Weights of a small GPT-style language model, trained from scratch on English Wikipedia.
Architecture: biases, untied embeddings.
Each number is 50 + 15 x the weight over its row's rms, rounded and kept within 0 to 99. Layers, rows and columns count from 0. The size before them is the row's rms in percent of the matrix's.

# up: layer 4 MLP up, 5120x1024, rms 0.0676, rows 562-575, columns 512-767
# down: layer 4 MLP down (transposed), 5120x1024, rms 0.0138, rows 562-574, columns 512-767
up562 108:49 48 53 57 38 37 42 70 39 39 66 66 56 58 48 91 44 53 55 38 49 69 42 43 76 28 73 87 55 56 29 33 21 51 54 86 06 59 34 49 69 83 63 38 34 55 35 51 37 61 49 29 39 35 41 46 56 55 41 59 32 47 53 60 87 42 63 57 44 48 60 54 57 63 48 44 40 50 75 51 73 56 40 46 54 19 41 76 53 32 56 33 50 78 51 41 33 44 68 74 49 63 48 40 47 58 47 62 38 60 73 52 29 43 45 51 66 80 29 46 58 52 39 61 30 57 44 64 46 47 49 60 52 28 30 46 65 31 42 38 38 38 77 95 42 57 50 44 53 20 49 30 50 49 66 50 46 17 72 41 57 59 60 43 42 56 37 45 66 37 63 41 42 55 76 48 34 37 65 47 52 73 61 55 56 51 41 78 39 36 49 39 30 42 54 48 40 43 54 77 35 42 57 34 54 64 70 46 36 36 38 49 40 63 30 27 60 53 39 45 30 57 39 42 46 33 47 23 60 47 69 75 48 67 45 41 67 37 49 30 35 28 35 45 40 21 50 52 31 58 47 66 77 12 50 45
down562 107:48 47 53 50 45 57 29 37 36 47 41 47 78 50 36 16 53 57 39 44 46 50 49 42 30 64 67 54 40 53 45 45 05 52 53 70 44 51 40 60 54 67 62 55 61 65 47 50 68 63 48 59 36 33 31 51 48 44 35 45 47 54 54 58 64 36 55 44 27 19 79 36 60 28 50 34 44 74 63 56 66 23 35 59 63 45 43 55 63 56 52 36 33 63 64 35 60 29 24 32 46 47 52 56 59 62 53 43 48 45 61 56 68 39 54 48 70 60 48 86 64 53 38 51 72 32 17 25 37 51 19 28 32 53 53 29 20 44 65 56 18 60 85 54 40 58 51 43 43 50 48 74 56 67 48 44 51 37 61 64 52 48 38 65 70 36 52 59 44 71 47 20 75 47 38 48 73 55 59 42 32 58 58 67 47 77 40 63 63 51 41 59 49 05 78 47 58 33 38 34 48 37 45 33 64 58 43 56 45 78 75 32 41 80 66 48 41 54 66 50 60 57 86 45 66 57 57 39 75 55 88 75 43 32 45 61 46 35 67 43 31 57 60 35 45 57 57 70 57 70 41 44 48 45 49 55
up563 105:59 31 49 56 21 63 46 37 42 75 37 49 69 33 59 63 74 65 65 37 41 30 52 57 37 42 40 59 61 62 78 25 25 47 51 50 32 47 28 56 06 51 25 20 40 07 45 57 54 89 51 55 60 65 63 50 32 35 68 36 18 57 48 84 44 52 46 41 56 47 47 51 39 40 17 44 48 55 65 39 43 46 46 44 48 64 50 20 79 29 51 45 53 71 30 34 61 46 62 61 59 50 60 52 39 28 66 62 50 36 31 50 42 50 49 71 64 23 35 24 45 36 33 62 53 43 54 54 48 64 38 56 45 57 38 39 38 42 50 31 53 51 67 47 48 58 37 54 42 56 23 52 60 71 41 78 66 64 58 75 65 46 38 78 45 60 36 39 44 61 77 35 58 49 49 33 62 42 57 26 35 32 48 32 70 33 71 21 65 64 40 57 17 40 63 68 53 27 59 24 38 42 42 35 48 44 65 29 34 49 53 53 34 22 45 42 32 55 30 46 52 66 39 29 62 69 74 60 26 79 86 48 29 41 37 33 36 58 44 51 57 69 54 68 37 57 23 24 54 58 61 65 35 39 37 34
down563 103:48 56 42 47 43 29 44 56 43 62 50 51 42 41 58 43 64 68 52 30 37 63 79 30 34 54 35 77 50 74 54 50 85 53 57 38 57 24 57 45 71 70 46 74 78 27 66 59 35 40 61 43 72 47 59 54 30 46 26 60 56 40 60 33 42 39 67 36 40 89 78 34 71 71 62 56 51 63 65 65 38 68 32 39 42 46 51 66 34 66 34 46 71 44 32 56 59 52 51 53 63 49 28 65 62 63 43 47 63 66 45 39 35 45 74 55 37 52 38 48 50 23 54 33 38 60 24 20 55 50 82 46 48 49 68 63 26 23 35 42 18 25 35 65 37 70 63 51 69 77 79 36 53 48 57 43 35 53 71 35 45 57 42 27 25 50 61 36 76 76 32 48 44 34 37 42 57 73 60 43 34 63 39 69 64 42 65 63 33 48 62 43 39 14 47 46 38 18 47 73 38 49 45 38 58 44 36 69 34 62 52 69 55 69 42 78 18 44 62 83 53 51 73 57 60 54 51 47 55 43 37 65 42 50 87 42 31 64 48 86 73 21 32 66 43 54 40 63 60 28 37 66 53 53 49 58
up564 103:57 63 11 45 26 37 48 16 59 45 81 35 52 68 56 57 46 74 57 23 40 33 60 77 72 72 56 62 58 56 46 74 70 56 48 57 41 60 62 41 44 49 41 52 38 57 38 52 62 60 74 40 66 43 99 65 39 55 89 59 77 65 71 43 38 49 49 41 59 49 61 68 48 52 44 40 39 44 25 34 49 53 48 52 80 34 46 50 78 22 43 55 74 67 56 55 72 41 50 78 58 73 35 48 50 56 64 28 46 28 28 70 73 42 56 36 47 57 80 64 75 68 59 21 43 40 66 34 53 67 66 51 33 37 47 55 52 55 66 43 51 37 27 67 79 59 59 53 27 47 52 46 58 77 35 40 15 49 48 32 41 66 44 49 52 66 48 44 77 57 78 30 50 80 51 53 55 61 43 48 46 66 54 59 47 47 34 57 52 54 55 64 50 69 64 44 67 61 58 54 41 59 28 35 64 40 31 38 57 37 39 54 43 69 47 24 39 36 53 55 35 65 35 30 66 72 70 39 45 52 68 48 68 19 58 41 60 55 34 47 54 38 40 38 49 65 45 80 55 72 42 64 65 42 44 34
down564 097:60 37 44 31 65 29 33 50 32 69 63 57 55 45 49 56 57 58 40 55 33 42 51 44 38 65 49 54 72 60 61 50 50 78 60 34 42 84 66 34 58 44 52 52 58 18 50 48 51 71 41 54 66 36 72 36 52 76 50 65 34 53 42 58 47 56 43 63 84 14 23 22 64 58 44 43 57 56 33 58 51 50 48 59 42 54 54 56 44 46 92 49 43 46 36 47 60 78 38 46 45 56 38 57 65 52 60 32 53 46 56 66 46 37 45 52 32 48 39 21 56 74 57 76 57 46 53 32 37 59 46 78 45 34 61 35 39 75 66 61 61 05 70 58 55 36 58 34 67 54 52 42 42 67 46 55 21 23 39 41 57 41 78 48 38 58 41 29 42 59 59 43 78 45 81 67 64 54 66 38 41 37 54 38 50 42 45 38 68 76 62 38 58 63 34 40 60 22 23 53 39 49 41 35 84 40 51 51 22 34 57 10 45 39 67 61 39 43 41 13 46 63 53 17 63 64 60 47 66 26 12 43 36 30 40 34 32 60 42 16 69 61 67 44 41 39 47 52 30 45 81 39 44 58 67 28
up565 097:57 49 41 49 36 60 47 53 53 35 50 44 69 55 65 66 51 65 30 53 50 68 49 26 43 78 45 60 48 69 68 55 67 46 43 78 54 31 61 50 87 50 85 64 81 30 25 74 57 35 00 59 49 77 23 27 36 61 61 55 62 53 71 28 46 57 39 47 36 40 39 52 69 67 62 70 58 52 38 41 50 68 42 65 65 22 64 16 73 53 53 45 68 41 53 69 50 55 46 49 67 46 56 46 81 53 26 40 73 70 59 28 42 48 28 53 42 74 51 56 65 38 48 64 42 69 54 55 59 49 59 48 40 42 53 43 50 66 63 71 25 29 51 96 48 66 54 50 40 57 20 28 43 47 65 41 59 40 42 18 10 17 44 53 31 59 51 68 50 52 24 20 62 60 53 75 32 39 59 50 60 41 75 67 68 35 54 54 32 46 63 54 55 36 57 46 73 53 40 33 27 40 56 34 43 53 58 56 60 59 55 44 46 55 40 42 47 67 38 61 34 61 71 66 51 55 27 42 52 48 65 67 69 42 44 27 43 43 55 51 41 49 66 65 42 66 55 41 43 54 68 50 43 50 58 53
down565 098:59 28 77 66 58 60 47 58 41 55 32 56 51 30 54 42 38 53 68 56 42 82 50 48 34 49 65 68 67 44 70 43 51 29 99 62 26 34 60 66 33 24 32 36 18 44 50 57 41 49 51 54 52 60 91 43 69 65 59 34 33 56 69 63 44 26 27 30 58 56 72 56 51 55 74 28 65 58 41 48 75 64 57 23 73 65 40 48 51 51 59 35 28 56 61 55 48 72 47 31 27 49 61 56 51 57 59 62 55 37 54 56 76 43 66 42 36 46 51 50 52 47 39 46 57 34 41 57 39 13 41 46 74 71 25 86 38 28 47 47 62 51 42 57 48 25 75 48 16 54 64 49 64 45 51 58 52 68 43 52 66 52 39 32 58 55 54 42 45 13 27 07 63 74 37 57 51 62 45 35 25 40 49 06 46 71 29 44 72 53 52 32 52 46 15 35 39 61 62 45 49 52 40 63 44 38 02 50 23 62 46 40 67 50 17 42 46 50 65 45 42 60 57 38 40 44 73 36 47 46 13 60 54 54 60 51 61 39 62 61 72 61 55 73 58 47 45 60 60 45 44 40 43 50 55 50
up566 097:59 46 43 45 55 39 60 24 65 49 73 64 61 38 48 66 64 47 56 46 55 25 23 44 37 35 48 22 54 54 44 44 42 65 63 45 62 41 36 53 49 42 46 42 44 46 52 54 62 41 70 87 51 59 42 34 53 32 53 64 42 63 59 63 42 41 44 50 78 46 55 21 56 07 39 75 48 45 60 48 37 62 37 40 74 29 44 37 48 56 59 52 76 50 31 56 54 72 66 61 38 36 39 49 49 37 35 50 00 34 67 40 21 33 47 59 41 58 61 53 29 37 39 20 72 83 49 56 77 60 43 48 72 34 87 44 56 61 12 62 38 58 61 48 45 58 48 68 42 41 45 44 72 63 23 61 27 56 39 34 40 33 38 45 69 33 54 52 51 46 10 44 29 38 59 50 49 58 27 74 56 32 40 65 43 21 35 46 34 39 29 43 40 66 54 53 27 54 28 57 60 41 56 66 55 59 63 59 33 36 81 62 59 44 56 62 58 41 69 62 53 62 48 70 45 49 52 40 25 53 63 47 51 51 32 32 56 37 14 45 66 16 52 24 48 44 61 80 32 44 84 37 30 55 42 55
down566 089:66 42 29 61 53 38 77 41 27 42 35 20 24 61 64 57 60 43 81 66 77 45 60 68 58 37 41 60 59 47 55 52 66 41 50 56 64 59 64 81 76 45 50 39 24 46 62 38 28 43 49 29 25 34 11 38 40 50 45 55 67 84 44 59 57 74 72 56 81 91 51 42 28 54 47 60 45 48 58 23 47 42 89 43 40 46 73 44 69 74 62 48 43 39 40 41 57 79 46 29 59 45 44 65 51 44 52 39 46 37 39 35 39 57 38 56 59 56 67 52 50 37 53 58 34 61 56 72 59 51 58 63 77 31 53 71 36 50 88 38 54 51 41 70 23 42 42 53 36 45 68 50 51 57 44 54 50 46 34 52 72 35 34 73 99 47 76 46 54 33 52 25 54 76 23 67 44 83 51 61 56 60 49 55 45 43 79 19 56 59 38 70 42 50 60 67 51 28 75 43 40 57 63 47 33 39 37 50 55 57 53 48 46 65 66 31 47 73 46 69 53 38 42 45 61 55 55 54 57 43 45 62 37 35 31 60 42 64 25 46 57 38 60 85 53 53 30 37 42 41 51 60 51 29 47 37
up567 095:47 51 36 52 53 52 53 43 49 74 63 61 29 40 60 61 62 44 53 69 48 65 52 52 57 44 11 37 64 38 55 49 45 68 56 61 37 56 46 48 71 36 52 63 32 68 44 54 80 16 53 59 98 40 30 42 67 69 52 62 16 65 72 30 55 55 20 67 19 60 60 39 79 31 62 56 33 23 68 41 54 60 51 40 43 48 46 57 45 41 42 63 52 70 58 24 65 35 56 74 46 63 56 68 24 49 46 60 41 51 31 70 44 50 37 59 53 54 70 40 69 51 55 68 47 75 47 42 46 41 66 73 49 53 54 54 40 43 45 31 18 43 50 29 48 51 73 45 48 74 46 38 69 42 42 67 58 45 38 50 39 63 36 57 57 36 49 18 57 53 53 44 70 52 40 40 63 55 59 49 74 44 30 41 21 38 79 44 30 67 66 49 45 29 26 70 76 50 59 55 42 68 63 37 42 56 45 31 28 62 41 94 50 60 38 28 75 55 34 83 53 73 54 45 32 27 46 63 40 40 78 09 77 61 75 42 50 51 82 34 63 50 72 51 48 39 43 51 50 38 54 43 39 53 35 52
down567 094:63 51 62 35 45 51 53 56 17 50 63 46 55 24 58 36 66 28 53 32 59 65 54 39 65 30 61 53 89 44 80 47 58 49 57 57 47 49 66 67 41 40 36 53 55 71 33 46 47 56 71 27 47 88 80 60 47 37 54 37 36 41 41 62 49 68 48 54 86 50 36 68 18 95 46 53 63 54 71 37 49 43 37 77 52 29 79 50 43 54 72 38 56 29 57 26 30 52 17 40 54 39 38 36 53 61 23 41 42 47 53 52 46 55 42 33 46 33 38 52 33 53 40 36 46 42 57 58 40 57 51 48 50 74 56 31 51 28 46 58 64 42 31 45 65 10 20 58 32 42 63 57 74 24 73 68 52 33 48 57 59 62 34 35 39 41 55 24 37 43 58 29 51 33 58 44 45 32 33 47 60 79 57 72 66 42 39 47 67 47 55 62 65 66 47 55 42 48 52 44 73 29 68 67 75 58 54 89 58 42 50 66 42 67 33 59 43 29 62 47 33 48 56 66 45 75 44 52 53 70 51 62 39 27 54 21 61 38 31 17 43 38 33 27 52 60 53 32 21 33 52 62 42 26 26 53
up568 101:54 41 55 57 39 63 62 41 73 39 39 61 43 73 45 58 49 18 70 34 55 46 57 54 50 53 34 52 13 35 44 31 33 24 56 62 54 39 63 65 55 39 49 58 54 51 46 58 70 29 83 58 60 67 64 42 48 86 64 77 63 41 62 40 24 53 37 41 57 71 59 44 67 44 57 47 75 51 32 48 50 50 24 53 33 51 64 51 54 38 15 27 48 33 51 29 43 60 43 53 69 42 55 50 36 54 46 87 43 59 59 38 44 39 40 69 99 69 34 24 45 60 45 47 56 51 73 61 34 45 57 63 62 49 51 33 50 47 52 69 37 59 49 55 46 41 36 62 53 74 25 54 58 54 54 30 84 35 44 50 48 46 62 57 60 57 46 41 37 62 48 81 35 67 56 75 61 70 56 56 83 38 50 55 53 59 23 65 32 44 57 72 21 40 38 73 33 72 52 29 57 21 64 63 48 59 46 25 53 63 58 50 30 46 29 34 28 50 61 41 56 46 45 32 44 57 65 57 36 48 50 54 55 31 50 63 59 72 75 55 59 50 25 35 29 36 34 52 66 60 69 62 38 65 37 39
down568 100:64 48 47 40 33 60 35 32 54 49 56 72 46 56 24 51 41 52 36 74 32 46 58 48 60 47 36 34 51 36 48 57 40 70 59 36 61 52 24 45 48 65 51 37 40 39 21 43 47 68 35 78 58 53 48 61 59 81 72 58 46 72 30 52 58 39 55 36 56 58 66 35 33 42 47 58 64 30 42 35 56 35 32 37 49 75 46 48 67 55 62 50 63 62 44 62 28 22 56 59 52 48 71 43 52 37 44 59 71 64 30 58 53 48 32 50 60 31 36 32 40 59 32 30 16 58 76 50 67 30 27 40 53 39 88 34 57 59 61 67 66 53 61 28 54 43 25 44 83 43 72 51 44 37 56 93 44 22 49 31 43 43 46 63 41 48 43 54 51 29 87 38 64 59 62 49 44 56 53 42 94 51 41 51 56 54 45 54 74 70 57 53 39 52 44 23 46 38 43 72 38 59 63 56 61 56 62 74 48 50 55 79 66 57 34 33 53 47 30 16 42 71 59 35 62 40 47 18 34 43 38 54 46 53 43 32 46 46 40 68 70 40 71 63 33 30 52 70 48 55 49 53 47 66 41 67
up569 112:07 25 49 16 46 47 40 74 70 49 35 67 34 62 47 53 66 35 36 44 43 35 54 40 81 70 54 67 38 59 55 49 44 96 78 61 65 41 32 35 62 62 56 55 44 30 41 55 70 41 40 65 58 81 69 51 53 43 74 50 55 60 48 42 52 53 34 38 17 25 15 40 22 36 44 05 39 54 58 43 70 29 53 52 45 29 55 57 39 41 64 61 74 59 60 60 47 65 54 39 58 22 63 32 45 36 50 34 53 71 78 57 47 18 51 44 58 50 32 47 41 82 57 45 41 69 00 62 67 63 54 66 68 42 59 52 45 64 31 37 48 41 45 50 54 59 40 60 54 37 66 65 41 39 36 41 54 28 53 35 24 60 73 50 57 23 63 30 41 27 46 52 50 71 32 76 29 12 63 50 51 44 47 50 28 49 51 47 61 48 25 65 49 39 33 54 61 72 21 40 43 47 78 75 56 65 57 47 53 43 67 68 08 46 77 25 08 27 40 72 28 39 65 55 52 50 60 52 47 37 33 61 59 42 30 62 47 47 37 46 45 40 29 55 42 58 39 57 50 45 40 39 80 53 43 34
down569 121:40 52 71 31 55 75 38 54 51 43 55 29 40 30 58 27 59 33 58 50 59 77 70 42 54 56 63 59 31 52 36 46 63 50 73 67 33 53 49 73 64 43 52 28 42 63 53 54 64 41 38 35 71 67 71 35 42 50 42 66 39 26 26 46 32 48 50 31 56 48 71 40 67 60 75 09 29 55 70 41 37 68 36 48 55 52 24 59 65 40 35 47 44 39 52 56 44 55 81 36 43 59 53 31 56 67 46 52 60 35 31 50 78 51 34 69 58 54 43 40 33 60 57 48 45 35 39 53 29 49 55 52 66 42 37 42 48 48 53 26 47 67 30 37 37 69 40 62 28 25 61 73 61 64 42 46 60 52 31 57 55 53 62 55 26 45 59 22 56 48 56 81 27 67 37 43 85 45 51 51 81 51 47 45 46 60 57 70 46 64 35 63 77 44 35 42 53 34 89 22 59 49 39 55 66 58 57 59 25 67 41 58 26 44 61 82 45 44 37 64 54 61 76 48 40 55 40 63 42 61 43 57 48 47 50 50 73 29 29 44 43 79 65 41 75 54 44 51 35 42 65 48 65 34 52 59
up570 118:76 52 67 45 45 53 47 18 52 63 36 40 43 63 53 36 32 52 70 47 43 52 57 44 51 73 29 55 51 51 41 52 40 75 46 55 68 42 57 48 47 31 15 53 49 35 44 18 32 35 27 39 75 30 31 37 43 40 18 51 62 67 60 71 57 57 56 32 73 47 43 54 57 30 65 46 16 16 65 34 69 48 29 38 58 46 27 45 65 64 21 47 55 37 57 42 54 45 83 63 48 38 53 60 28 34 15 62 39 47 48 69 51 80 21 62 34 51 74 42 50 63 53 35 39 65 57 80 34 37 49 39 51 57 35 55 67 66 53 36 48 35 62 60 49 52 45 55 43 46 29 46 48 52 38 27 56 63 43 66 54 56 49 45 58 17 44 59 35 68 67 70 57 26 52 36 53 58 39 39 26 42 61 15 69 41 22 45 39 77 72 53 41 28 52 34 65 51 62 61 22 60 58 52 39 51 73 30 19 26 65 44 17 58 43 42 72 41 71 58 50 68 69 47 26 74 59 48 37 70 44 36 49 50 60 66 55 48 47 41 27 54 63 41 21 40 52 39 85 57 36 42 39 50 27 40
down570 137:59 60 55 62 47 52 55 45 30 44 40 54 39 33 63 48 25 52 57 79 53 47 21 32 48 65 82 61 56 56 49 69 65 56 62 31 44 12 45 47 72 53 56 33 39 52 14 25 29 32 62 65 54 41 35 70 44 43 49 61 79 27 46 84 61 40 80 48 46 31 30 49 41 58 38 65 37 28 43 38 86 41 34 46 59 98 32 41 58 36 54 33 55 40 39 70 44 61 67 59 47 20 64 61 40 20 35 65 45 40 57 59 56 51 38 30 55 50 52 28 42 69 54 74 44 43 34 54 80 52 65 53 47 46 58 78 69 70 55 57 46 31 57 79 33 67 73 55 55 62 49 47 54 37 49 51 44 05 50 34 48 35 19 38 40 49 43 15 44 66 34 37 55 45 67 70 33 49 58 61 40 77 54 31 40 62 62 40 37 75 26 32 43 64 43 44 40 66 77 53 51 31 50 64 48 69 46 45 35 50 61 34 56 55 21 81 61 35 46 35 38 63 32 51 50 56 45 29 46 53 62 47 31 60 90 76 52 54 38 45 53 20 51 25 72 79 56 47 44 30 53 52 40 57 50 83
up571 101:50 62 76 59 45 35 54 57 56 47 16 19 30 45 55 60 72 63 48 41 22 33 69 21 57 12 33 55 48 51 67 61 45 47 43 47 63 61 55 59 38 60 51 34 31 55 66 29 63 52 62 49 79 34 61 48 62 43 38 53 69 45 63 48 55 26 42 38 59 42 22 57 63 30 59 61 38 46 40 43 63 67 33 34 60 29 73 42 48 44 32 51 61 24 58 52 45 24 36 61 42 63 47 47 61 45 46 51 26 53 40 53 50 56 47 49 29 47 57 28 61 71 57 63 17 91 63 47 58 32 44 72 69 53 56 57 68 25 53 55 71 71 64 83 53 43 83 68 39 59 55 74 32 50 22 28 67 37 34 43 54 44 37 52 42 43 33 24 29 50 70 53 57 53 37 43 35 50 44 46 43 48 47 55 42 50 44 49 43 34 52 35 35 29 49 53 40 53 51 41 10 47 43 30 50 29 41 48 33 45 52 57 35 55 71 66 60 33 40 35 59 27 33 85 70 77 57 41 34 59 46 52 75 52 39 49 35 64 54 59 49 75 61 77 56 46 42 62 72 57 52 61 52 62 55 48
down571 103:38 58 37 31 39 43 43 42 65 42 56 50 38 82 62 42 39 69 28 62 72 34 34 65 54 48 42 50 61 33 49 15 34 53 59 50 60 49 42 70 59 62 39 46 66 90 22 62 53 68 23 52 45 52 45 32 60 73 54 66 54 44 79 71 28 67 53 52 35 74 64 57 25 25 57 27 33 58 51 68 44 54 50 74 48 61 52 43 58 48 59 74 55 33 48 63 63 39 47 59 59 57 61 36 35 58 45 31 54 77 59 90 78 67 60 58 48 48 28 66 41 15 55 25 60 54 41 63 78 71 86 35 42 15 78 66 28 52 52 44 54 42 50 70 23 26 65 46 75 49 40 46 61 44 41 49 54 68 51 17 53 62 57 44 65 41 50 42 32 78 59 51 37 20 66 51 29 40 49 54 25 48 73 74 45 67 27 44 28 67 71 32 57 20 49 44 24 66 42 72 45 51 29 68 44 69 53 32 64 34 40 30 52 45 51 29 53 52 59 73 68 89 80 64 53 66 74 53 67 61 44 51 33 39 55 00 50 23 66 57 86 33 58 69 75 41 56 52 46 56 21 39 29 68 40 49
up572 104:43 41 61 64 58 60 50 75 41 36 38 62 56 35 47 74 38 74 53 47 48 14 87 68 66 56 53 85 41 35 50 44 54 42 38 72 54 72 34 76 40 34 53 60 55 68 38 40 62 50 43 73 45 42 65 53 52 67 59 23 80 32 58 60 30 62 68 58 61 59 66 65 40 26 61 35 50 42 63 39 59 47 67 38 64 55 32 60 52 55 66 36 60 63 55 33 39 25 32 62 36 33 38 44 24 65 38 61 61 68 69 30 69 45 61 57 79 48 39 39 61 66 40 68 50 48 46 46 50 58 39 64 47 33 55 53 62 65 52 36 27 57 35 63 66 52 49 52 65 44 59 58 31 43 77 28 27 45 39 63 55 52 48 48 70 37 35 42 58 69 54 28 58 47 39 58 48 51 50 46 20 34 50 57 44 90 21 32 52 34 77 34 58 61 46 80 58 69 41 70 36 56 53 63 39 19 37 74 38 26 36 62 47 50 35 43 41 61 40 56 52 45 60 31 43 39 49 32 48 53 56 67 32 24 80 52 62 57 33 64 63 72 63 47 48 45 59 37 50 58 45 63 46 34 36 64
down572 098:38 34 28 53 67 21 36 19 28 14 44 63 10 84 53 64 81 47 58 44 55 53 60 21 45 57 38 36 39 74 74 69 24 37 34 54 72 25 54 55 21 46 35 53 40 49 70 74 86 42 46 60 63 62 69 48 48 55 60 66 64 67 42 61 33 49 18 27 15 49 44 41 54 41 35 53 35 62 57 58 33 60 52 66 37 48 30 53 38 80 57 17 52 59 55 58 73 51 60 60 34 33 41 67 42 80 46 58 44 80 43 82 44 28 56 56 51 57 62 37 32 69 69 59 71 71 46 41 29 42 43 50 23 48 61 57 42 48 50 68 59 54 84 66 36 59 38 57 47 52 45 30 75 48 57 51 72 73 99 34 43 63 46 62 27 46 47 55 73 63 71 21 58 31 38 61 54 51 46 65 62 68 36 59 49 52 36 67 63 49 38 46 35 32 61 35 40 67 33 34 63 54 28 47 44 57 76 48 68 74 43 56 56 54 83 57 64 18 26 46 37 58 59 54 37 40 35 68 46 70 42 56 61 74 44 73 44 39 55 52 62 46 63 42 47 60 24 62 72 67 65 49 63 74 42 33
up573 101:51 39 55 63 50 82 51 45 46 43 50 58 30 28 52 82 41 52 30 59 52 64 38 67 62 46 79 71 66 47 50 26 46 44 20 48 49 41 87 53 48 48 90 51 48 36 71 53 35 47 40 47 46 45 19 18 55 75 40 35 91 44 29 55 66 54 46 41 20 89 62 38 63 39 55 45 50 42 45 67 69 48 57 64 65 37 62 28 53 50 60 36 30 32 46 53 68 49 65 18 62 60 67 48 64 36 53 40 43 85 53 56 84 55 29 59 37 60 66 70 31 36 66 56 60 54 58 37 59 44 44 59 24 55 57 56 68 48 33 64 46 64 49 69 56 57 67 70 59 57 54 57 33 23 44 47 61 26 48 67 55 43 21 53 48 49 57 49 51 63 45 13 46 60 53 53 45 31 29 45 24 48 36 26 75 40 48 45 46 66 53 62 69 35 35 74 44 40 42 55 47 53 63 66 50 69 63 48 42 65 70 50 68 46 47 47 35 33 48 43 44 41 40 64 43 73 29 27 39 71 54 32 60 49 55 70 49 55 01 41 57 74 34 39 96 55 58 48 30 59 59 48 40 59 62 45
down573 100:26 76 55 54 31 66 48 19 66 68 08 55 74 58 51 26 47 28 49 27 24 41 73 33 52 35 47 66 45 56 52 44 53 35 54 63 46 48 40 35 44 42 45 26 51 65 58 55 54 42 50 46 66 60 72 59 44 47 45 44 59 58 44 46 54 49 47 63 39 58 39 67 31 38 48 84 45 19 45 37 73 32 44 55 63 61 68 68 55 52 25 50 56 95 39 48 52 52 42 49 34 59 94 38 21 29 59 59 60 40 21 33 34 32 61 72 72 48 66 56 29 78 78 32 58 78 82 31 66 48 70 69 76 63 43 45 42 52 64 51 61 25 48 49 76 60 25 21 23 34 52 48 75 98 34 48 16 48 67 53 51 34 30 47 68 36 31 48 63 20 69 50 25 82 46 53 50 58 47 49 37 20 46 64 46 54 51 19 54 35 77 67 25 36 64 60 53 47 24 39 49 58 60 30 62 77 55 55 32 13 52 59 36 74 28 35 34 58 34 46 50 37 75 65 48 37 35 71 80 33 54 30 28 40 64 28 47 34 56 43 66 41 54 48 36 68 58 35 52 55 53 29 42 45 36 59
up574 102:24 60 41 30 44 48 48 51 68 41 57 42 59 57 41 59 60 49 47 34 30 55 35 48 46 31 51 67 46 61 69 53 51 59 48 42 39 45 21 36 58 58 40 51 26 65 26 37 95 30 55 27 54 53 61 24 48 89 41 29 53 56 61 61 44 64 58 22 66 63 41 47 50 70 29 38 70 59 65 33 41 39 47 75 53 55 45 36 38 41 41 52 50 45 40 31 60 80 58 51 61 38 59 57 55 48 45 64 48 54 72 42 33 48 70 70 47 49 59 42 62 34 48 42 23 22 51 59 65 54 38 50 51 29 39 54 70 62 23 31 48 64 59 39 60 26 42 48 57 41 72 57 44 39 55 48 13 64 47 51 33 56 52 55 58 37 45 65 59 39 54 39 42 36 44 60 47 47 69 49 87 61 50 44 59 46 35 87 55 35 27 39 52 66 40 85 43 45 52 30 49 57 21 35 55 69 40 63 59 34 42 72 54 55 56 50 54 73 51 41 54 33 71 51 49 71 28 80 29 42 46 56 38 57 63 46 48 13 58 71 73 62 28 65 24 65 65 44 46 47 35 78 49 44 32 25
down574 106:45 76 48 42 54 73 53 62 81 55 29 53 42 19 56 44 49 44 40 89 44 50 65 75 60 70 62 48 20 35 40 48 38 40 48 42 58 47 59 35 69 61 52 46 61 77 64 61 60 45 53 33 34 75 57 59 70 39 81 44 34 48 37 13 40 47 35 37 45 45 60 74 43 22 50 40 27 50 56 39 55 71 45 64 69 48 63 67 49 56 37 82 60 44 46 52 65 39 49 38 60 47 46 87 45 25 49 68 37 55 36 28 48 91 48 37 37 55 38 18 49 27 85 56 47 50 46 26 51 54 62 56 57 43 60 67 27 43 55 64 65 60 74 47 64 43 61 57 25 58 39 66 64 50 53 66 67 25 42 73 74 49 63 60 40 44 24 41 67 63 76 63 46 26 61 47 62 67 45 33 51 34 62 78 47 74 46 38 51 49 28 46 28 63 59 63 61 55 32 58 43 67 38 41 48 46 38 62 65 46 71 90 52 59 32 58 54 40 52 73 56 43 60 23 47 25 28 55 35 77 50 83 40 56 49 50 35 57 46 44 60 59 69 71 79 94 54 57 64 11 54 67 35 43 58 63
up575 102:33 68 48 66 56 65 52 52 41 29 38 55 54 63 50 54 42 58 20 56 66 68 31 52 46 33 54 41 60 18 35 41 56 52 42 59 67 72 39 37 47 46 59 49 49 68 44 38 73 49 22 32 71 48 46 59 72 57 32 48 78 78 46 20 40 41 58 50 43 39 43 37 48 57 51 71 59 55 63 70 47 48 61 56 53 29 55 30 40 46 84 52 40 62 65 61 78 57 43 51 47 34 42 65 34 47 46 30 75 21 61 34 62 62 68 33 21 69 37 74 22 25 64 66 46 24 46 56 65 47 63 64 69 45 51 49 43 37 32 64 53 72 30 65 39 50 73 70 55 26 29 20 51 71 51 32 43 53 68 61 81 51 51 46 50 62 45 62 56 59 80 60 49 61 58 51 46 50 62 35 59 07 46 30 57 20 62 41 64 46 66 33 47 41 73 36 79 56 37 41 71 54 58 56 54 71 56 52 65 68 45 57 41 47 48 28 45 62 40 54 53 53 21 70 22 69 42 47 49 28 59 58 30 41 46 56 61 68 50 32 28 31 46 43 47 75 55 39 54 46 44 60 46 60 56 42